config.yaml
head_dim: 64
norm: "layernorm"
bias: "all"
init_std_o: 0.00331
optimizer: "soap_variant"
warmup_steps: 200
final_lr_fraction: 0.0
max_seq_len: 256
Each number is 128 + 24 x the weight over its row's rms, rounded and kept within 0 to 255. Layers, rows and columns count from 0. The size above them is the row's rms in percent of the matrix's.

# layer 4 MLP down (transposed), 896x224, rms 0.103, rows 28-58, columns 112-223
size [110 102  91 116  90 105 107 109 108 115 101  96  95 101 100  86 103 107 101  96 108  96  92  85  93  91 103 112 106 110 109]
[[159 135 120 134 116 177 131 133 149 176 194 108 104 173 121 177 111 144 142 134 114 101 107  92 130 158 141 153 152 123 134 125 146 107 120 149 131 161  92 129 151 152 114 162 114 164 109 134 108 132 124 141 107 142 123 121 112  86 117 169 118 143 116 110 140 100 106  80 114 135 124 139 122 121 154 123 133 144 129 151 144 152 105 142 153 100 120 177 148 122 160 137 165 157 184 171 134  97 113 146 131 113 102  96 111 183 103  96 157 108 105 168]
 [106 137 101 111 165 139 102  93 147 155 124 104 112 103 153 120  37 147  96 133 119 111 128 136 156 133 107 101 110 138 146 153  79 118 123 110 147 163 116 152 147 119 123  99 135 121 148 146 118 107 138 123 159 163  73 137 114 123 136 154 132 151 131 138 108  96 162 113 171 123 116  92 111 124  89 112 140 126 136 101 127 123 164 127 134 165 165 130 113 136 137  93 130 110 101 128 121 146 130 132 103 143 155  67 149  96 107 133 133 180 138 129]
 [173 154 115 134 131 153 167 128  91 154 140 113 130 101 150 136 119 123 156 126 139 121 119 139 119 113 145 146 133 104 103 160 111 115 117 143 167  93 135 150 140 166  87  81 179 163 139 148  90 105 116 126 122 124 155 106 104 156  47 122 111 197 119 122 122 101 152 127 120 138 142 111 134 154 131 122 123 115  95 126 105 134 161 127  86 146 117 123 119 128 105  94 121 108 160 121 149 116 166 104 165  83 110 196 131 143  94 165 109 122 157 144]
 [ 84 122 155  85 168  81 154 117 120 149 141 122 149 155 155 127 181 125  61 135 160 128 141 188 139 104  99  89 128 148 165 107 179 117 131 163 164 127 159 135 109 162 142 150 130 124 134 128 110 162 163 137 100 151  86 110 131 159 138 136 146 131 136 125 129 114 142 141  96 108 115 162 106 121 167 156 133 121 126 150 109 151 225 103 112 108 128 123 137 129 107 123 121 158 112 136 109 138 153 148 143  94 101 127 141  75 108 130 116  84 126 132]
 [145 150  96 107 131  96 100 160 117 123  85 105 174 141 169 120 141 145  94 115 121 140  88 159 158 146 159 145 134 110  87 144 154  99 134  99 125 101 136 163 137 132 156  69 139 105 117 143 176  92 152 171 123 189  94 133 103 103 159 133  96 170 153 100 121 126 111 130 128 102 127  94 162 112 114 145 143 100 139  94  96 126 136  89 120 143 121 121 130 115 100 103 180 124 111  90 152 122 137 134 123 147 109 121 157 104 128 144 101 107 117 133]
 [137 136 107  90 147 126 140 106 112 144 121 126 139 126 130 119 140 113 130  93 130 168 122 105 125 116 140  86 121 103 145 155 144 140 170 133 164 170 131  99  81 100 100  95 121 132 188 151 105 135 117 110 130 128 143 134 146 120 116 134  79 109 129  90 142 139 141 127 140 109 161 174 135 107  75 101 131  98 134  95 111 138 101 161 135 158 106 169  88 109 135 103  97 156 128 117 128 154 106 113 116 102 126 133  91  95 132 134 149 144 136  94]
 [135 139 129 131 160 134 121 165 155 104  77 143 171 153  96 137 129 113 129 123 131 108 137 146 105 123 105 121 132  93 110 155  75 157  86 159  95 113 158  97 141 101 128 137 164 111 138 108 137 113 116 113 126 168 154 116 175  84  97 114 157 109  98 126 141 110  94 108 145 103  74 124 146 122 109 139 127  74  97 159 119 130 185 164 187 123 151 103 142 149 137 125 113 131 136 129 171 155  87  86 127 177 127 110 113 125 103 109 134 134  96 103]
 [122 136 154 107  87 126 132 130 162 110 128 151 143 151 105 140  90 116 112 138  95 112 107 139 136 165 145 134 123 139 144 130 113 121 142 102  97 138 147 128 135 136 107 129 117 138 108 136 151 175 109 134 113 149  96 144 142 151 123 169 130 118 127 128 150 131 182 118  81 123 132  99 128 148 141 134 126 140 121 165 142 118 124 150 184 138 152 129 129 129 162 122  87 148 111 153  98 157 130 165  86 161 137 136 119 111 155 132  91 134  62 181]
 [123 148 119 104 132  89 128  94 110 151 125 119 111 153 144 113 213 107 104 104 140 114 156 143 147 134 127 146 155 132  99 129 125  79 125 100 147 135 181 127 113 109 152 131 117 115 120 117 176 115 193  88 137 136 103 136 129 108 196 168 110  90 122 132 155 179  88  74 134 101 108 169 144 164 131 102 140 122 107 159 127 139 124 103 117 141 121 127 126 176 133 134 136 103 141 107 163  90 123 132 148 126 125 123 129 137 111 153 154 151 136  84]
 [ 61 130 144 141 123 131 140 120 112 128 142 115 116  79 177 155 135 161 136 100 122  92 123 105  94 100 166 161 118 125 103 180  91 129 130 102 113 156 152 154 129 107 130 127 133 105 155 121 127 117  86  92 150 136 123 103 118 108  79 158 142 128 116 149 135 135 149 151 109 138 113 139 137 135  99 122 153 119 161 123 125 122  93 159 127 108 148 156 154 116 172 139 111 144 148 106 100 155 130 125 108  93 127 127  74 131  88  87 126 127  96  93]
 [114  92 112 142  64 130 160 133 108 111 104 144 161 132 118 131 122 136 110 113 166 139 180 167 165 133 127 120  97 104 115  85 166  88 120 122 141 112  77 168 128 168 119 112  96 144 120 150 142  97 125 128 114 126 117 122 104 104 120 124 117 166 163 154 126 167 142 122 116 168 159 125 167  99 141 145 161 107 136 156 149 148 122 153 111 134 122  71 134 147 124 155 122 139 119 138  94 111 135 123 105  94 144 158  93  80 109 110 135 110 163 126]
 [150  82 125  96 142 139  98 133 170 139 130 115 103 118 130 110 131 137 188 124 163 120 114 127 139 135 123 173 114 148 142 105 140 121 137 112 135 115 124 133  62 136 179 108 110 150 132 133 133 134 135 102  97 121 157 148 132  99  96 148 104 151 132  78 154 167 131 123 110 113 135 117 145 157 135 119 146 147 117  86 113 134 108 104 139 144 149 154  91  74 177 156 165 130 115 120 121 156 148 112 177  90 111 117 117  95 137  94 108 114 163 114]
 [ 80  85 135 169 146 134  95 145 132 134 144 136 140 159 154  83 148 154 143 141 137 117 167 166 139 172 116 136 129 157 101 151 126 132  85 100  81 142 113 191 152 164 133 130 131  86  84 117 110 141  78 121 121 111 156 110 128 129 154 128 120  91 108 131 141 115 108  92 145 116 133 141 122 122 143 142 118 128 106 125 105 164 131 108 148 104 107  98 112 177 163 140 132 144 103 102 140 104 141 116 128 157 114 133  98 144 127 155  89 171 141 147]
 [119 136 127 148 100 137 102 115 133 146  97  99 123 127 128 141  99 110 134 113 131 144 136 140 137 167 101 131 142 151 157 124 132 125 128 120 108 143 131 164 163 135 160 124 134 129 179 117 130 125 135  93 166 139 130 186 163 105 136 148 151 136 131 107 125 107  74 183 117 109 141 170 134 112 155  97 166 108 157 125 169 113 145 126 115 120 121 148 109 132  94 125 121 141 152  97  89 140 124 113  81 123 114 117 119 121 149 113 120 110 121 162]
 [110 138 120  68  96 133 100 114 156  89 115 192 137  97 134 137 165 117 102 102 109  83 109 136 114 104 174 151 106 156 140 132 127 101 106 106  84 165 129 137 153 166 174 122  84 122 114 101 144 147 122 148 109 126  78 106  99 149 120 136 135 149 142 112 145 151 103 150 146 113 160  97  82  95 125 112 132 186 157 138 133 102 141  87 131 168 127 121  99 153 149 108 142  88 125 125 148 115 157 110 134 151 138 164 161 139 149 109 125 112 102 143]
 [129  94 106 102 123 141 106 115 111 119 168 158 145 148 134 142 115 167  97 106 147 158 124 100 113 114  91  91 167 145 142 101 111 106 141 125 133 138 145 123 154 115 143 133 117  64 110 108 119 142 103 175 157 168 130 121 130 150 112 164 146 142 153 141 109 174 112 132 126  64 152 164 132 143 123 125 165  69 147 125 184  75  99 115 128 113 125 146 180 138  85 172 168 126  78 125 128 157 135  98 160 127 137 123 152 115 103 158 143 117 122 117]
 [140 167 128 114 156 157 129  88  99 132 118  90 141 143 180 128 128 112 119 115 103 101 131 124 159 142 157 183 168 183  97 100 129 136  98 121 143 169 139 141 146 151 149 128  99 118 153  97  89 134 154 127 110 127 140  90 124 117 113 123 115 136 108 114 127 149 145 138 126 125 130 118 145 139 124 142 121  92 159 112 133 162 117 106 139 164  76 124 100  81 109 122 150 132 118 102 116 112 112  99 147 127 140 123  98  93 153 119 148 140 121 145]
 [163 137 151  76 129 137 127 134 156 113 176 113 109  85 121 141 127 135 130 155 151 135 112 134 149 132 166 110 130 167  92 116 144 143 162 103 135 127 146 120 126 108 178 114 127 124 112 131 123 153 144 105  88 168 130 165 128  88  98  69  99 173 105 151 106 128 137 164  59 100  78 162  81 123 107 156 140  89 127 130 107 127 158 141 139 119 119 149 141 158 102 106 116  77 156 151 192 165 142 151 101  94 113 169 172 161 148 129 135 130 108 118]
 [166 164 121 121 149 109 124 145  97 100 143 135 122 191 140 107 130 127 148 106 107 109 101 129 117 145 130 145  98 168 111 106  71 118 105 127 158 135 116 132 165 108 134 148 109 181 139 149 121 109 100  96 111 124  99 131 137 136 107 146 122 152  98  96 153 118 133 128 146 143 136  74 113 120  77  91 143 154 113 122 112 161  95 119 150 141 105 121 136 127 140 142 143 142 158 168 136 100 142 125 128  93 138 158 137 131  66 147 146  99 103 113]
 [127 127 170 122 105 168 126 101 118 186 140 164 128 113 168 175 120 138 143 148  93 118 138 104 151  97  91 170 149 121 144 111 125 141 118 152 117 148 124 101  88 134 159 140 143 149 109 163 128 120 114 111 104 163 148 107 122 101 122 114 171  91 133 111 140 110 128 116 161 145 140 150 144 110 110 113 167 134 129 118  92 142 121 146 108 115 157 149 136 167 144 128 127 146 155 138 108 173 143  92 109 139 116 126 121  86 139  92 139  89  77 113]
 [112  91 136 128 121  94 140  91 123 154 150 154 142 150 132 124 117 153 152 132 105 122  98 162 134 149 129 125 169 142 102  89 136 130 116 143 132  98 126 107 135 151 110 108  76 146 173 133 143 132 157 127 183  88 138 122 151  87 107 154 148 105 134 106  98 135 131  99 145 123 145 125 167 111 166 123 175  92 123 133 162 146 117 117 148 123 125 126 114 115 111 151  87 110 134 168 134 140 140 132 124  76 138 142 151 104 150 160 157  98 136  61]
 [116 114  86  76 105 111 124 130 136 179  56 140 149 142 154 132 176  95 159 157 145 172 130 147 146 129 132  87 142 143 163 145 121  66 117 141 163 117 130 142 119 109  72 104 132 114 146 151 124 119 137 127 115 144 131 164 130 149  93 121 123 122 166  99 113 105  89 139 149 105 134 112 109 176 118 124 110 141 126  95 144 118 140 103 169 100 139 159 156 129 100 126 146 113  86 127 149 127 148  78 112 116  81 134 104 150  93 146 161  76 156 114]
 [134 168 167 148 129 124 142 170 168  99 108 158 130 121 125  94 105 140 133 110  94 142  92 124 137 124 105 155 130 126  94 139 110 105 182 110 141 149  95 184 106 148  81 155 152 151 122 155 114 103 140 162 131 162 122 131  83 129 105 145 167  98 153 108 121 140 147 127 106  96  89 151 108 128 129 132 125  69 123 100 105 150 176  97 125 108 166 158 148 116 143  88  71 132 175 156 107  83 164 146 157 132 123 122 105 126 131 121 108 172 149 110]
 [139 109 130 159 135 113 137  92 161 133 119 113 106 157 113 135 129 112 132  70 154 152 130 115 113 162 133 115  74 135 114  71 127 161 100  88 126 145  81 103 141 108 120 141 148 171 127 110 180 134  79 138 140  99 130 156 144 127 112  94 111  90 168 155 125 137  94 151 129 148 117 153 110 131 140 151 136 113 109 143 150 147 101 155 159 121 127 161 138 118 145 130 164 148 139 128 157 116 125  74 114 116 178 133 111 158  92 103 104 123  93 128]
 [115 147 173 138 195 153 125 121  87  44 134 150 116 171 147 138 135 147 109 163 114 156 134 134 115 106 113 119  90 116 117  91 117 117 128 104 113 124 100 139 131 104  89  99 126 118 123  95 141 148 137 138 126 154 120 143 120 141 138 133 118 125 159 145 131 124 182 148 145  87 118 156 125 127 164 130 122 117 135  94 102 118 117 145 153 119 166 162 120 147 170 110 104  87 116 126 123 126  51 115 143 133 138 128 132 120 119 154 144 152 102 108]
 [129 133 159 121 153  83 174 191  97 123  99 156  71 162 155 103 178 147 108 145 149 125 158 142 121  98 114 113 150  69 126 141 146 133 121 108 170 142 130 163 131 121 172 141 190 159 141 111 150 135 151 152 144 123 110 156 113 142 168 126  97 167 152 143 147  83 142 100 133 129 148 116 128 158 138 110 121 111 115 157 131 111 158 186 127 125 134 119 100 150 132 131 146 121 117 137 108 129 153 133 119 116 128 129 119 129 134 111 135 141  43 161]
 [115 117 134 105 123 147 125 133 133  97 171 135 111 145 135 105 113 141 170 140 131 134 140 114 166 108 195 107 125 156 109 144 139 121 159 117 120  90 136 118 131 147 115 150 102  93 133 124 145 131 153  94 118  96 114 134  68 104 109 132  97 121  94 125 117 127 130 122 135  98 151 142  92 166 150 121 127  82 111 162 153 120 103 107 128 101 108 138 100 116 121 160 105 107 154 149 137 112 101  90  83 135 152 135 128 114 137 108 143 121 122 124]
 [133 123 112 132 158 119 164 147 174  79 127 100 128  76 135 138 122 118 142 145 108 102 102 111  86 110 185 139 157 142 164 135 134 156 110 122 133 113 144 129 155 105 126 175 136 152 132 105 115 130 136 180 183 168  92 102 163 110 133  94 170 127 122 144 110 131 131 129 121 168 146 152 136 147 111 133 138 146 146 113 136 126 143 122 151 141 112 116 163 108 127 120 159 104 154 138  88 105  93  84 131 126 159 142 143  99 135 161 131 106 131 105]
 [139 161 137 127 166  76 122  78 140 128 145 133  91 110 127 166  94  94  93 133 140  98 108 127 106 133 148 156 119 155 158 154 138 107 134 147 164 128 129 148 123 129 151 122 121  84 123 164  87 110 125 139 136 125 121 156 150 109 101 142 117 106 149 127 148 116  80 137 133 118 128 119 132  93 167 128 122 188 116 125 116  99 145 150 137 172  98  88 108 148 142 119 126 137  79 147 116 176 126 119  97 104 122 161 131  96 132 103  87 107 121 111]
 [143 150 161 100 164 157 133 143 139 142 128 110 133 117 156 107  97 153 123 119 113 117 123 148 140  78 141 120  86 106  60 134 117 124 105 122 137  91 125 193 102 144 108 160 165 104 112 174 158 131 128 117 121 139 144 119 129 106 133 112 145  97 167 122 161 129 162 109 161 128 121 111  72 178 136  99 153 152 110 100 119 124 127 112 125 121 162 140 120 117 150 100 129 141 144 111 100  96 121 109 132 167  88 131 197 136 130 123 135 161  87 122]
 [120 129 142 113 144 135 126 142 139 137 111 140 149 126 119 125 151 117 114 141 151 119 110 104 155 118 128 132 114 128 108 115 113 137 142 169 120 144 142 122  92 129 120 186 129 142 149 136 179 201 109 114 121 166 145 168  93 151 147 106 166 143 176 125 153 134 131 136 143  94 171 125 152 128 139  94 111  98  92 138 142 126 146 130 104 105 166 102  97  93 110 129 136 127 101 151 118 146 101 119 117 171 113  86 155  81 113 137 113 164 164 143]]
# layer 4 MLP up, 896x224, rms 0.105, rows 29-59, columns 112-223
size [105  88 101  83 101 111 104 104 112 100  84 100 109  94  81 102 103  96 105 105  76  89  88  99  83 106 110  80  96 104  95]
[[125 134 127 122 118 134 106 177 109  91 118 133 145 142 141 137 190 163 122 117 125 135 105 131  95 147 157 122 121 133 132 125 155 162 159 154 152 101 109 100 109 140 144 146 149  90 121 145 143 134 146 172 119 122 191 171 148 114 164 128  98 152 102 108  94 139 110  81  93 128 125 120  97  88 122 180  90 112 120 175 124 143 111  96 142 122 105 130 139  83 105 132  74 123 174 115 140  76  95 129 152 116 132 147  97 113 133 132 110  87 135 165]
 [ 76 127 127 124 132 143 100 157 178  80 148 137 147 149 132 112 105 150  91 113 113 161 143 136 132 116 100 161 133 117 149  87 118 140 146 137 142 120 111  93 144 113 137 150  97  91  87  97 132 106 160 137 107 150 125 121 125 138 215 116 158  76 125 137 149 149 130 117 138 108  79 135 117  79 148 140 148 141 154 126 152 107 116  98 151  90 147 151 140 140 148 136 108 130 119 121 114 153 123 143 120 156 118 122 136  85 181  96 111  99 118 109]
 [119 123 117  86 153  87 142 101 133  89 160  95 116 150  90 161 143  91 106 125 114  82 137 156 108 125 130 138  99  99 154 160 125 178 131 119  88  70 162 136 144 147 140 153 125 146 143 155 115 140 138 140 150 133 151 120 127 149 122 139 130 146 128 134 119 115 124 168 112 103  88 135 134 148 127 163 146 150 124 131 149 101 128 114 146 145  93 164 134 142 123 112 135 188 112 104 119 157 130 157 133 113 145  68  92 121 124 176  97 120  80 111]
 [ 96 115 140 168  86 136 150 139 137 155  69 191  82 147 124 141 102 124 130 137 145 135 163  86 128  94 171 117 149 145 106 101 118 152 101 120 111 135  90 106 140  89 130 152 126 164  95 127 102 136 120  74 132  86 141  99  74 136  95 111 153 131 149 172 115 162 117 169 152 147  95  97 111 116 115  84 114 143 134 121 165 145 131 188 173 116 114 152 113 128 142 145 121 128 127 159  91 144 127 134 157 167 128 135 144 141 118 144 166 131 123 127]
 [120 134 124 139  84  97 126 138 115 151 119 169 172 102 177 109 166 134 138 120 125 123 132 134 175 153 143 119 170 119  82 117 186 151 188 146  56 143 121 116 157 181 118 131 137 130 110 140 161 104 141 148 145 178 144 137 113  93 120 151 135 113  87 202 147 133 150 162 145 170 128 125 160  99 106 116 123 137 119 182  83 121 145 152 134 142 121 109 144 124 144 153 134 121 117 121 105 155 110 114 143  90 119 143 140  89 137  90  88 121 138 158]
 [ 91 129 126 116 142 153 115 115 119 128 129 148 125 121 130 111 114 107 132 131 101 119 110 128 164 123 175 125 118 127 113 101 168 113 159 171 156 140  97 196 151 138 105 124 138 153 118 171  93 112 121 161 122  89 108 132  94 168 149 151 107 141 171 138 113 103 161 132  83  99 197 138 109 100 149  99 111 106 158  78 146 120  79 122 115 125 122 129 123 110 119 106 121 144 143 142 111 130 151 150  95  82 114 100 127 123 157 123 166 119 146 162]
 [121 123 118 114 117 122  75 148  95 144 101 117 129 120 165 126 158 136 114 131 106 126 148 107 111  83 136 134 129 139 111 184 169 117 184 103  91 123 149 152 145  84 116 121 126 141 156 104 111 104  83 124 163 130 147 107 108 171 144 129 161 159 146 152  68 105 104 190 163 169 153 138 132  94 123 138 122 133 117  89 140 124 129 123 126 117 115 120 157 125 132  90  92 141  81  83  99 132 113 151 142 113 145 144 105 143 119 129 133 121 112 132]
 [143 120 128 110 109 149 135 124  88 176 150 132 102 133 131 109 103 114  97 146 125 173 118  86 130 110 163 104 105 158  58 131  90 136 116 157 143 118 147 102  82 144 120 133 110 138 129 146 109 132 116 151 139 126  77 139 126 137 161 117 151 144 125 123 132 148 121  99  89 188 168 130 127 105 104 118 156 126 149  91 103 121 148 145  89 130 118 110 143 112 132 121 123 134 117 146 105 148  84 105 129 168 130 102 148 142 178  98 110 122 141 108]
 [156 102 131 123 136 115 146 139 136 130 121 151 133 153 161  54 159 139 104 158  93 137 136 149  96 156 172 126 121 107 135 147 115 146 143 100 135 101 137 137 128  97 120 143 129 155 132 161 143 122 147 149  98 105 120 121 138 123 129 105 137 149 130 117 128  81 120 129 168 168 166 149  75 123 133 132  91 145  57 130 129 138 140 142 148 145 144 114 142 128  99 170  80  96 124 171 146 114 111 145 152 124 116  97 167 117 125 151  76 128 134 154]
 [137 144 111 111 196 155 129 115 156 136 139  77 100 105 112 119 184 115 155  94  95 116 144 101 137 130 161 146 104 129  99 161 109 159 129 125 124 158 146 111 138  88 118  90 188 126 138 132 131 151 112 126 136 101 140 145 146 150 129 165 138 107 144 106 145  77  91 159 108 111  89  96 159 159 103 121 111 101 118 114 107 148 149 122 147 155 155 171 120  79  96 127 154 148 146 107 105 147 107 137 110 165 100 127 159 122 154 133 133 118 144 150]
 [160 172 132 164 126 158 123 112  95 116  94 124 121 152 160 140 113 109 118 158 122 126 149 126  69 146 156 162 120 134 116 154 137 104 101  68 130 175 102 171 170 111 136 129 138 102 125 129 114 140 134 144 144 137  94 177  88 135 146 165 161 162 154 167 121  78 129 141 167 165 148 159  84 113 111 183 139 138 143 122 117 124 127  99 120 145  95  73 131 125 113 129  88 153 144 136  97 123  98 146 109 140 148 153 116 115 138 128 135 107 115 133]
 [129 101 126  90 124 108 120 137 120 139 146 115 138 114 124 162  81 109 117 114 138 155  79  94 153  84 132 126 120 114 110 128 116 114 106 152 133 140 123  91 106 105 135 151 109 125 141 136 109 120 180 154 149 156 136 121 169 100  94 114  94 119 144 154 106 162 170 168 123 146 132 127 131 141 112 109  97 145 160 145 174 103 117 103 129 176 160 175 181  94 104 126 108 118 118 147  91 170 115 105 159 136 142 145 146 128  79 104 160 134 135 111]
 [156 164 149 117 121 132 142 116 139  60 174 170 101 136 158 123 110 134 114 144 135 124 149 126 102  88 137 139 119 135 140 162  90 142 126 118 109 127 115 103 142 122 122 113 119 156 110 112 143 130 107 180 108 140 128  98 141 125 142 135 114 123 136 106 157 182 214 149 132 133 153 121 100 107 141 124  86 142 149  76 160 156 117 135 119 104 151 155 168 103 164 122 114 138  81 142 177 102 111 144 116 137 108 129 112 133 110 144  86 109 133 112]
 [138 151 137 158 104 168 148 138 106 110 129 141 100 160  93 131 110 156 198 136 146 122 160 133 122 110 162 101  94  88 136  92  81 151 101  95 156 137 119 153 133 114  99 101 170 109 144 147 158 133 114 111 150 131 148 105 102 149 104 150 115 123 163 104 128 109 175 140  98 136 148 129 116 166 138 109 147 109 131 117 154 148 130 136 122 104 120 160 110 140 117 176 157 218 124 114 125 130 115 141  86 135 167 113 110 118 113 174  81 137 110 141]
 [165 123  68 112 139 101 160 135  95 147 164 150 133 167 123 165 136 146 145 110 141 166 111 116 114  95  97 103 105 131 110 140 134 102 153 131 130 120 137 105 128 149 141 151 129 123  91  82 126 102 119 117 156 140 116 158 123 157 113 128 149 123 130 147 168 128 135 156 117 142 114 112 113 121 118 130 163  84 134 126 100 134 152 143 115 122 157 166 123 126 141 136 107 150 130 110  88 126  74 112 108 110 111 100 156 138 117 127 134  77 146  91]
 [120 142 134  88  98 126 134  87 125 142 118 117 130 139  85 114 146 144 123 150 117 119 141  84  83 150 144 146 132 116 146 150 101 143 138 112 126 120 128 125 137 129  92 153  95 160 139 150  64  89  97 144 122 101 136 113 126 145 130 139 129 118 128 176 133 157 125 103 166 115 113 128 129 143 153 105 125 159 178 152  86 155 117 103 129 146 162 149 119 102 115 128  93 104 105 136 147 176 155  93 147 115 136 127 168 115 152  91 112 156 160 140]
 [173 130 125 173 114 158 171 132 103  76 141 159 149 151 100 155 144 109 144 133 146 138 138 143 123 158 152 142 102 114 117 140  95 118 109 172 146 154  59 131 113 135 119 139 118 155 102 129 101 115 140 140 183 110 130 133 148 130 124 115 146 107 122 106 128  91 153 127 118 161 144 115 141 136 111 108 113 126 125 100 112 178 146 123 126 150 104 147 110 104 119 159 107 165 162  89  92 142  89 128 148 123  95  68 144 120 113  94 143 137 122  94]
 [137 107 144 102 136 115 150 134 151 177 164 132 110 157 138 145 133 134 114 160 146 146  77 117 148 103 153 128 143 124 137 134 138 142 149 143 152 134 133 138 144 113 102  86 177 144 161 148  98 142 143 123 161 154 140 140 135 132 118  76 136  64 141 146 138 106 158 123 102 110 100 110 157 123 171 132 107 112 172 105 125 122 167 143 150 121 149 106 137 137 118 123 151 129 120  81 105 111 126 110 170 154 131 128 100 115 148 128  89 157 127 125]
 [141 123  80 120 131 109 180 127 148  79 128 100 125 128 103 119 146 141 114 125 160 177  72 140 146 152 179  70 150 169 130 117 158 110 168 132 134 133 112 167 167 154 126 134 164 130 115  92 122 190 152 147 151 114 123 128 133 134 122 162 100 118  93 116 119 140 113 151 126 118 142 105 114 147 156 132  82 123 127 114 134 109 146 143 157 104 128 102 129  93 128 144  98 158 129 130 149 106  99 144 131 127 166 149 161 133 149 156 144 161 146 120]
 [107 128 122 137  96 126  92 131 112 151 120 158 121 107 171 102 159 131 122 116 132 143 133 128 137 136  99 130 112 138 100 146 145 135 160 119  82 138 114 153 156  77 128  87  99  99  74 103 154 131 120  80 116 127 146 148 109 158 121  98 108 177 114 115 102  93 154 160 134  89  76 150 151  83 126 121 118 124 116 116 144 100 150 139  96 129 141 134 137 137 137 119 144 125 135 147 117 111 103 148 134 216 138 158 134 191  98 109  87 158 132 164]
 [115 119 118  97 119 138 175 164 145  93 121 134 117 117 123 117 119 141 112 121 115 138 107 137 115 114 130  64  58 133 121 131 134 128 180 115  93 140 108 152 150 146  94 119 116 108  87 150 115  89 110 128 118 110 124 160  93 133 145 154 168 120 139 133 147 103  60 107 122 126 148 135 132 138 143  98 155 159 148  91 119 128 125 133 156 151 108 165 143 134 121 119 114 139  72 140 106 115 116  98 122 147 162 123 108 169 143 118 126 128 119  91]
 [135 116 147 127 135 158 158 125 135 144 113 131 117 138 131 140 117 141 105 130 118 176 130 152  70 181 155  95 108 103 149 124 164 158 101 143 151 128 120 128 120 103 141 113  97 152 147 135  98 141 135  76 118  70 130 115 136 109 170 116  93 155 113 129 156 121  95 138 183 156 134  83 126 105 141  94  96 167 132 139 159 149 104 152 106 111  79 109 121 130 143 131 180  90  99 108 124 107 119 128  83 170 141 142 140 125 106 131 132  80 116 127]
 [135 149 154  98 163 111 157 137 103 130 157 123 206 114 110 131 130 149 131 186 104 107 152 159 143 106 168 127 132 139 129 180 120  96 163 150 124 134 182 151 106  98 156  97 113 125 120 162 101 148 153 109 140 134 138 114 135 126 144 167 164 123  87 109 103 114 136  95 135  86 156  92 170 135 146  95 136 118 137 123 152 115 144 103 107 116 124  99 104 158 122 147  85 114 109 117 108 130  90 150 139 105 105 154 135 105 166 103 171 102 140 145]
 [129  93 116 121  70 116 110 143 147 171 133 107 165 100 132  79 131 116 123 101 135  95 118 116 150 174 179  92 166 160 102 144 144 122 127 102 124 117 131 138 102 131 149 149 147 129  82 160 135 111 171 128 133 117 115 146 130  99 123 123 143 113  97 126 132 148 110  96 108 160 144 106 104 128 112 130 123 112  96 132 174  86 171 110 125 144 124  92 130 112 136 146 118 194 110 128 170 134 173 153  79 110 124 157 123 119 131  83 119 126 126 156]
 [133  97  75 154 117 129 120 146 113  75 130 108 165 144 127 157 119 110 122 100 155 150 142 136  72 153 141 108 133 155 116 108 122 136 167 120 119 138 153  76 155 134 126 126  99 122 108 191 103 145 118 140 165 162 127 135 195 118 139 137 118 129 134 148 150 113 150 162 109 117 116 142 164 115  94 169 138 134 110 150  87 112  87 123 104 134 125 120 149 112 128  56 143 124 116 154 154 128 175 116 135 117 148 139 124 144 136 103 127 110 168  79]
 [104 159 118 148 149 123 144 130 141 167 125 162 125  95 146 124 168 136 105 159 125 106 107 134 109 136 119 113 123 120 135 104 115 116 125 150 121 166  78  82 173 119 118 148 197 165  97 146 134 164 108 131 109  85 154 119 184 167 146 137 150 133 125 128 106 156 140 110 132 127 119  93 160  81 100 114 139 141 107 117 127 146 180  88 125 120 131 123 142 110 138  71 126 118 117 129 104 132 120 186 161 105 104 132 111 147 157 106 132 132 137 135]
 [124 123 117 111  55 159 141 121 122 134 140 150 140 114 153 144 148 125 179  71  94 142 128 171 148 138 170 150 142 110 106 121 125  95 143 143 151 125 129 138 104 113 138  95 117  97 133 157 110 108 156 126  88 110  96 125 120 109 126 136 146 100 135 152 158 109 166 140  96 117 175 134  93 129 120  95 160 174 139 139 112 130 133 143 129 153 123  90 154 133 157 116 153 116 105 102  98 122 148 124 151  90 128 130  98  93  90 139 140 140 132 129]
 [ 99 123 109 133  99 149 131  99 151 147 107 138 124 100  91 121 128 112 121 166  98 139 124 148 138 106 133 216 114 135 131 188 103  77  95 105 128 107 126 138 121 133 180 103 129 123 123 145 178 123 121  91 121 120 142 190 119 113 128 135 181  74 122 150 136 115  63 118 126 116 150  85 112  60 148 133 144 162 120 119 132 126 136 116 164 145  84 112 151 115  95 149 115 130  91 116 116 138 129 142 108 161 130 132 111 104 145 132  98 100 142  91]
 [160 136 111 138 132  94 132 113 150 142 123 153 102 172 103 121 151 112 108 138 153 178 109 113 133 146 145 150 143 138  72 128 154 110 151 125 115 189 138 136 142 115 113 140 163 101 107 120 117  79 114 154 145 151 110 164 111  88 154 146 155 121 121 151 169 142 129 157  94 121 133 103 168 151 133 139  96 163 147 127 116 125 182 183 156 142 139 153 114 116  95  97 144 118 130 114  69 101  73 111 104 123 137 118 106 153 111  93 123  70 134 167]
 [114 114 109 124 162 114 124 137 150 100  93  97 146 127 184 119 114 143 118 119 104 143  83 162 158 132 131 136 148 105 134 156  97 126 158  69 106 118 160  79 134  90 144 156 130 156 127 142 151 171 150 114 126 178 143 162 173 152 153 102 137 127 159 124 123 107 139 143 123 131 107 103 155 177 111 141 108 169 134 166 128 123 105 144 144 108 133 145 100 106 117 103 149 114 108 137 125 161 133  94 128  90 138 122 145 126 160 127 127 148 125 127]
 [109  94 101 112 140 118  89 150 100 127 107 146 119 137 108 133 137 112 116 149  96 136 176  92 126 115 132 117 133 137 114 125 137 102  61 137 145 102 106 171 148 137 156  97  98 154 162 115 115 110 116 114 141 129 126 155 147 102 113 115  94 109 135 120 127 109 139 166 131  89 137 105 124 116 106 117 124 148  90 105 106  85  92 129 148 137  76 151 123 140 132 135 110 121 129 153 131 133 163 148 123  94 103 133 143 145 106 154 105  96 119 126]]